python train.py --hidden_size=160 --num_attention_heads=5 --num_key_value_heads=5 --norm_place="pre" --parallel_block=false --beta1=0.95 --warmup_steps=200 --decay_shape="linear"
Each number is 128 + 24 x the weight over its row's rms, rounded and kept within 0 to 255. Layers, rows and columns count from 0. Numbers have three digits each. The size before them is the row's rms in percent of the matrix's.

# up: layer 5 MLP up, 640x160, rms 0.211, rows 119-156, columns 0-79
# down: layer 5 MLP down (transposed), 640x160, rms 0.15, rows 119-156, columns 0-79
up119 097:181143129112105148125114115125144122128122130105071121121082149090125139109136143135109095140158103177103146117139090111114137165126120146103098082154153117148134163124075152110111174120097101113142136139144121133140147112122086124174147167
down119 090:110139137127103151131111137167115147104107174077140099144174206120131093133114141107121136172151127096139110121124175098101106111142109148108151153177118123100087128148140113104175135116128092116129126150105130150141096129181111162128133135
up120 104:115125122106143164091148132161150141074127154181111116126116131075093120133099094129127133102111126186146125150141162146135072148117100090111108113170121092140127147121137100118133152138143170151146144095141130101146122133179114141134076152
down120 097:105128173148107125057113161144121150122115130140157129109121140133127159117155149133108113121108119109153153131118078142093117108159155134152127143126108096136124121112055131129092103154126068124132110162145120103118130116138194135130145074
up121 103:125137146117119128119094100152116128139112128139098089161126163196147122112122125118117102147127136120144153171151138154146109133055091136129127155114136138128159104097127196173140124163136114152103108139131134109125175104131100156138176101
down121 106:130116122125153128136155140115100102071175202147133108117151109080094127114128080098110126160151156157099128096160126078125129132119169087154151144090107139141119134153116100119132145107110146151122147132093133133153178116155164127107093117
up122 099:137140083127118126128129150184163114126152068137136108139135121157144116098099106117126134127081135158126080108125149107149132119146173116133090117119088164134126142145153077126135148142111143120163127131145147123137095119111133180177161101
down122 101:129110135125092109083140116101092101132173145120129121130161181143150111132130167124118145160117138163139124149114109158126099175106125108145124125137148125146146108150143120120120109088108048133129119098118162122107140157081140096088134123
up123 094:121139136150150135118132128099131136139124074137130120133120117162138127085134113127133142153127139096154110168149140081099112095093159129128074142129145205136163140107122097089145111154118130120157094140132144062105109107101139118125145116
down123 096:124095109145142073108105131140135121160206118147135131106169114116125195129140105183098096122136111101105094111122156120089143130130100141158090183116132127118132097147154118096118165111145156111124112137105112078093130152093123165086175125
up124 110:117075099137176111119124110144169124152127105105132121124117139147114112078129106149128102156124153128151120101138128122138133106108121094096103114086113130113110139116122138157154161105114132124054139152127122151116128127132165136144073082
down124 109:092132138123130170145098122141132111146139096122153152189108097125118092128128139137101133127127148113133163136126137094136129117115103118126089090122171153112157109122155151101133184115143077108104145142178102132128114114096121173128109144
up125 100:110126104118169107173148135124136129105130155102100131117149149107107113101108179121147114125108113146147110156131135109129061166089131139134146101156147134131123096106094129134119133125135078185121131080114086142120068117094099165141120103
down125 092:166153139187154144111119125084098136111150169154113154080131122137129102119129128112150099147093171105143129158133117125098127149089123109128144148127095122095107128141116093140132096143117159087070125078092116103142107143124107154158144156
up126 131:121119135152143104121145117161123153097066137158119172183121096129164085110123124110149156129159118156151126164137146133079160129100101148141130099079131139115174133094137109125123107158133100126116099157129155108132137124152136148164104134
down126 123:110133129147104131166125105166112108193106146183174091122109119103136114105133122110119136154147151097178106134132171115140089147151133144131162114123132131138110155155135125097126108145159131167138134127120101137095135139132093182121146124
up127 091:170123130160129095110168132112137175142142124140085128177106085078134109116096152122152162172115150090140159109112142164118158105125112144150117144088123139155135112129132153109148083180142135151129076159099099127160131181107098145149124102
down127 096:113105103089147102082075088084116109152137150134179121127140146126110139091145112122102130157140168099104129156122120123109044125136139142154086150115131141155130092184152167146105163146132137138158143131115108114090162131112138132130152129
up128 102:147092134174138105157114120112135149113123111103109147102169146152108147127127174124113140121108095110095106154101114125125082126142135134145099124148116083098139151105112121164117151171114096128121111122145166127132153069106146134108141124
down128 108:122119108165130144106192119160106115113104127108122129104151080163120141125056172137095117125127111150112139133121148153104147093135137136114120104114130124110156082136174156152134142152121136126151149146181153101123131139123147125090105124
up129 118:110165101139133120137172140128128135159141097145130147139118090114116120109091152148117101161126164110135167166152100142163098140109092162113180172151112143148135127103163126098147082173099147106107162112120128124153119139138127139154093155
down129 129:136142092105107116115113153154131128134135083082095094137143143137138111141167084125110112163116101146099071139116112114125136153148122119135096127131084097110089098150140159136130128126175143125104155140128108128130143151131194160163077142
up130 093:138108138130107148089126155129140126132120116188124137132134119130108134147108146086123136087111147126115147153098127152143143152112121108136135106107100171127134175101154109152157098169155125146127101128125145148192109102084093181150156087
down130 097:123117106125131110122091136180112090121144152129114103108100135109127134160069122138097094136123172140132094098166150163151085086121156133130142145126142133140078144123139125106137167142108118119101157120083092126167160129132137126080132101
up131 087:136105090146101100119080123157125147058136112109125149131133132115144157100096110140153128123134150157142112138119110111134162125129128118149119108128145139118096113144109116117139101123087145117088123148111166121163120142149139116169092150
down131 089:115110159111146130093142101150095153138150129110144163107131095047159142141119125121116100086124128122131116128124126164136127136116113143121130131121149098129099104167153135115082114123125094138114128118191124082157149135116136135166124160
up132 101:098166124108114121140159144160154152118142167161138125109108137095113148166104110137123140121115152125155126147132113131110146128144059107073143071130123116178112152124147117123135098130097135116111160124132075128117138107121103140143145102
down132 099:158142154169096118119146156116125178113124139136149126124131128136139141122082130102143090146123178140080115145152112109108117117126123130112144128151145090151108125184091100120142073105136154138141131112143123119135106149101138168096113127
up133 103:150114138151073125164143095124128125139127140159115176135114132098117105070084143103132127125093140147152173112125114090104152137134125105129117105170137098117129119178152146165163141114099118137103146136153139137126095150153107151110169085
down133 095:123143130127131079133140104078147124146173164106117085117141115166166118131158076125086118101150107100130136137148112121108173171140146149120124097116153122180111108136128137105095147155136132129081100146119125138097097073145121112129103137
up134 086:149113088122108151139123123145135154084142101154141110138097149113107163105149104146156136151154120146158089169146132162134140151161097077151146110135118143158114134144103136132156102106111141119132106152119130132149109131094091119151134109
down134 085:109149150123143135178192154111127138156130130140121062118129131117134108149128151120100153082139109119129117139155111126151112154102120182126085129130102100110143170125126115121118160148140076153158118131142118158125130144135114086122149131
up135 083:136096115166099139137130115123151132097148135088131116114143160121081128130077139107157134142082106090105107113150148147168119088119163130091147089143128094097132160121092149151130131167092133160108114137130149154139137146096169158118107128
down135 087:150099130121138157127153143161109158180142140136141100113092171134126143139132155050116120079121132124140122102111102166118134172115116140124161115124144109165137128122169128118114132167116137129149120140119132089144104133164152090100124137
up136 092:141130121070112113134088106118143102165153116146146143126080110106122172130148139091164164126124153133111112129166122147121141128143088094122158129130093075124110151126111103110171126124089103096142119146124156165139106100168128125162086128
down136 090:092106105138169162113101135131108127156166134130122098097098125105163124138107131137078116136129158144106078142162144155132128128081114121126136114120141116146094142166127109119130111095090121130106119135117107121140163134124117132112134137
up137 095:145114110149110101145144098105120140125134106130091160086118099133108158150082109119111165178130125162125131131130175092154121128106112131128114124125165136166105116112139080139117144108094152121149152105132087093071122144118177169138097128
down137 096:095141146137115149162135109089123144165116111126126157174125148094136127133142077192125161093142120125187093103097134143126155068172134139138103137133144154179143126081103154121107102104137158122131147154130119088118133151143103127154133133
up138 091:109170150075097117136095111119132150123124133145118150135106118138161121100127132115113128142090081131110124131141086129107108106098126176084133130105157142166163101139115095132189127159125149143159151135131109163163107199108150123126138101
down138 083:183181127119118112157140142131152188164105126106142088157165119112098114112120153141095116151161170150106109144144140104120140152125094111107081104153133125121134168153113114153150106136137121107152133129140135117138136135111103154134134144
up139 100:143130127141098171175137114119135138132123113156122143108114085127152098086120128079129151162110171117122095110130124126131134152182100132118148111135108151143107145151113080160144139139105165113094148144130110188128122158161105146130092139
down139 090:131128124147135134115100103137160094142173150158147137125109120122129119107167157164106075086142137090133083129133126131114162154096081164096147117128104134105159153145111127136122130150156157077140084139048129104081157131104074153138143112
up140 105:175104128148142092118141102145111105108141113072117122131122115134132188086151101116152145107100110153144101090148139103133128140152102109185097138088161168155148154106171126114154137122119146150106115101166126165089118161150163105124152095
down140 110:115118145145151112075132125085072150116137139100152142142130111141128069139117146167117144093125108105131177133168085116130122129108142129106109122141117101110089083143151147113102145132093169094155117169131145106096103117164127113127127138
up141 086:125120112151089125090114126161131098102101128105103144142146172076139159129117173128114094141129120106161120134127098119144139148146131095104118129136171122112097154103098162114132143119123097131180117130132110144130122096135139138118154116
down141 092:130134175174118104121139115146108132114148133090150110139130157112099150109113142129105148134159145147148116121126137124149096154111097123095076143143189140123125139096100115168152106155117141102154135125110161138104141136136083124114178086
up142 111:170143133134141093129131115123126165109169141128143075152127135114124101143082119126097138133111134126112131113159118115110115106116157142123124142125110060137127107151098127147136134129171122127130136143159088147137135101121167154110137140
down142 092:112158132167118141084123114117128158078096152144201133137150103134124112117127119118133148164131135125146125164130134101117154096118150123147160126125121120104110094122087087142104091133123109146124122133108143100147123165139152133124151084
up143 102:157152122093136145115115146134154139077142105132139174143095100078115089134137111075115116135175134146120127093129106111108124142082084110103188142109145097156107096127126107132151130139122122152128133133132136106140110136164153108126080106
down143 098:107158090151117089157130128116112134092108126175142106129089085102140144131162095153125142159117144078125137142116131130162121132126120144109174143128116081127139140118064123135112116183138146121134092124138090129175096151154124147084125072
up144 100:135164117150073129154121100197134130106147145158169169113126089100141120151113123124106169111151140152120110099114117138172094129168129111095126123155089131139135118129147110085142105140114134130093093138112166103147099137127136150141112118
down144 107:102126152092130128115150092126143124139162122147108101138113125123094136110107126128122128107120083175105191088136145130169105140096104121161125147132151141152158107108079154120137168107121080105141131128135126110125137100132121117107173133
up145 105:129096096108143101151148160117152107130117070132097134129113126124098155119082124095162140136135114129117143144133145165142125117111136161117126109144125143138124155103108104102127152126108103133150102199108135088145130114145112131186157135
down145 115:090156138107137101150103142147101129160121129186130125139169083130157115124131117157146133152130112121091111148086152121125160127139148060153119112093093157120089150169121122135103141096116195142139137139133107122181126144129116119083138128
up146 093:144163081184105123134145133076158146121116141112136162134137080146138122093156133138096148139110102135122135150111148142141126127105134145174125123136089137102128101073131114119132119126162096121087142151156154124099140139149129117140137122
down146 095:079133127133133156122143124131100138152110100138120113140083102118154157090111110207100124146121121120139097074159124162137180094137132146145105132132123129125150116133120141110137124114114166151151162145087128110131117174146135132118140115
up147 082:148152114091116131111141117137165100120120109136123156127070115131144100096145139152107161170105104137131150146181128109113115134157136125128107067135129157131147114138142156134128131125116159116132119151154072129104143129102121176134139125
down147 089:083093161118143129111120144124129125153157155141158084113177090152153125188138137134113125099145088132141120162116102118143076160108121133120105153139142090152146146125136132097161176146082144130175155111125136116112128081096140068105127127
up148 100:119074144097144148166114141127172097155089145104087126172133127158131146078145120120143109142141136107107142134107132144097121138077092136132116134114144145119168132154095101136121117135124126134115115114115114131109162128137121098117157150
down148 102:116155149116129158165128120106106159130153093129095106125132106102126122132143148118148098150117136093112128103116135162154090136144140094155116131104088109146127123137125088082080115109106158118157145104103116128093124114101162137138154131
up149 094:112129117102134146098144136155154076140132108121117111107127170120183154141128081062133160099145140160133137147135130101126105130099151086135115130055134141128138141126115103096118143090090122107124147138112135163105177080082123146121146149
down149 100:135122117146103125092124084075137160109118142183122124123153153140150167157099140129161128092158135110112161146143138114180118116116100101086173124139062139118133119140128163128108083150123101149117133133144097111144123179096165142133180112
up150 116:163156167124112127112116108095132131128133171133109118162162130110119124118106081108117126117144155143131123100158125130121104108114129160157103096148107106123121166129190090128122097094145096097134147097151172127138144147165128147141148099
down150 118:118138094152122150125075150125166109146162101118104145172107132120128087087138142124111153140137119128171124126138109116131108169138078172078092098099099160102137132131188134108111173100100140158106152117170148146105147125143129110151138116
up151 090:136130133168105131171137120096155096147125153085134142106102150100102102146072112146147160144055100110101149141141127160122095122136118149143113091125120133157130131105102175105113116127128134158134101159150130111128152164129149128116080139
down151 075:108152129152136143215103095148097186117092085140120116129130147137173136125129112156185126114129140162133137142120126119154140121119095122120135144121136099108131116135142093156120127121148123132150107138120169142091140112124154157124131097
up152 095:176139120099107083140166074093154143088124131091116139126116160144148143157110105093124097123107074144137085121134126092142136120136104152110118126162153135122146156157125153091160145147085150116152138097150120119127132154139129164120121136
down152 099:096131106125088168103104129113138166168120116168142140145165129113123147106129156136095139139129153127112105120154124173098104098139096108137157162110128139092112112085102121115114133130110091156119134142111062109126147138147125120153163134
up153 100:136187105115109156148096133105132145104116138129121126158133086158148132083129102101093128086124130141136131115139163096126118148140097121166112146146117174162117109135144109124147167117143136121113074134147098154143180170140152120102109106
down153 104:118115157090143140119115130128088104166130161115136133145120139105088116164160162135160087086123154127116114129152129133142149133107175153119120111131132139119101060167114158109102143096117149131166114121112097124145163120140081091138164159
up154 103:116159100096176126122127106140146115112112124132095104170098122155143125120137114104116156164109124121154117182137151097177085100128111116108112122141154108171107149098141116164154116162091117145102095152137093088149145148109095134140152131
down154 107:103111145149143132115115087156160061148164144133119116125091111141118137107116072121120140123142171110172074112104127139115092155126126135130083155102173160131076108112130094101128150141140130116122111111117149092138110093161126144115157117
up155 099:156132139118156128139100154114159140170084158093108164160113139154107150159125142143119111100136090114138116095129127141131132115067083125113125134101128105153162113114140143105065075094150136138121102139131112145145121153130114149110139150
down155 094:113172095106142071144143108124113109117132121113141090146092114090159127152118161090180145137101168182112131140116112104139116158121120137127169097134121097145132090147127135174123138096160105094162137124134125158142154104128138137145119170
up156 101:115118074121127094116174146139122157108157166101121143130117154126092107096094092110154150155145111096137110116113097108142172155109145161134109143128137161098085143109075146148160158142115120116131105162143126136155149089160083124158123117
down156 102:115137110183068168132107111140133177144146148162141136160140143155179152120137172159107156168111162166110142159110141133147098115103104136114133130136118117126167099090154164122127106124131141121123136114087167088114136114118132132154136156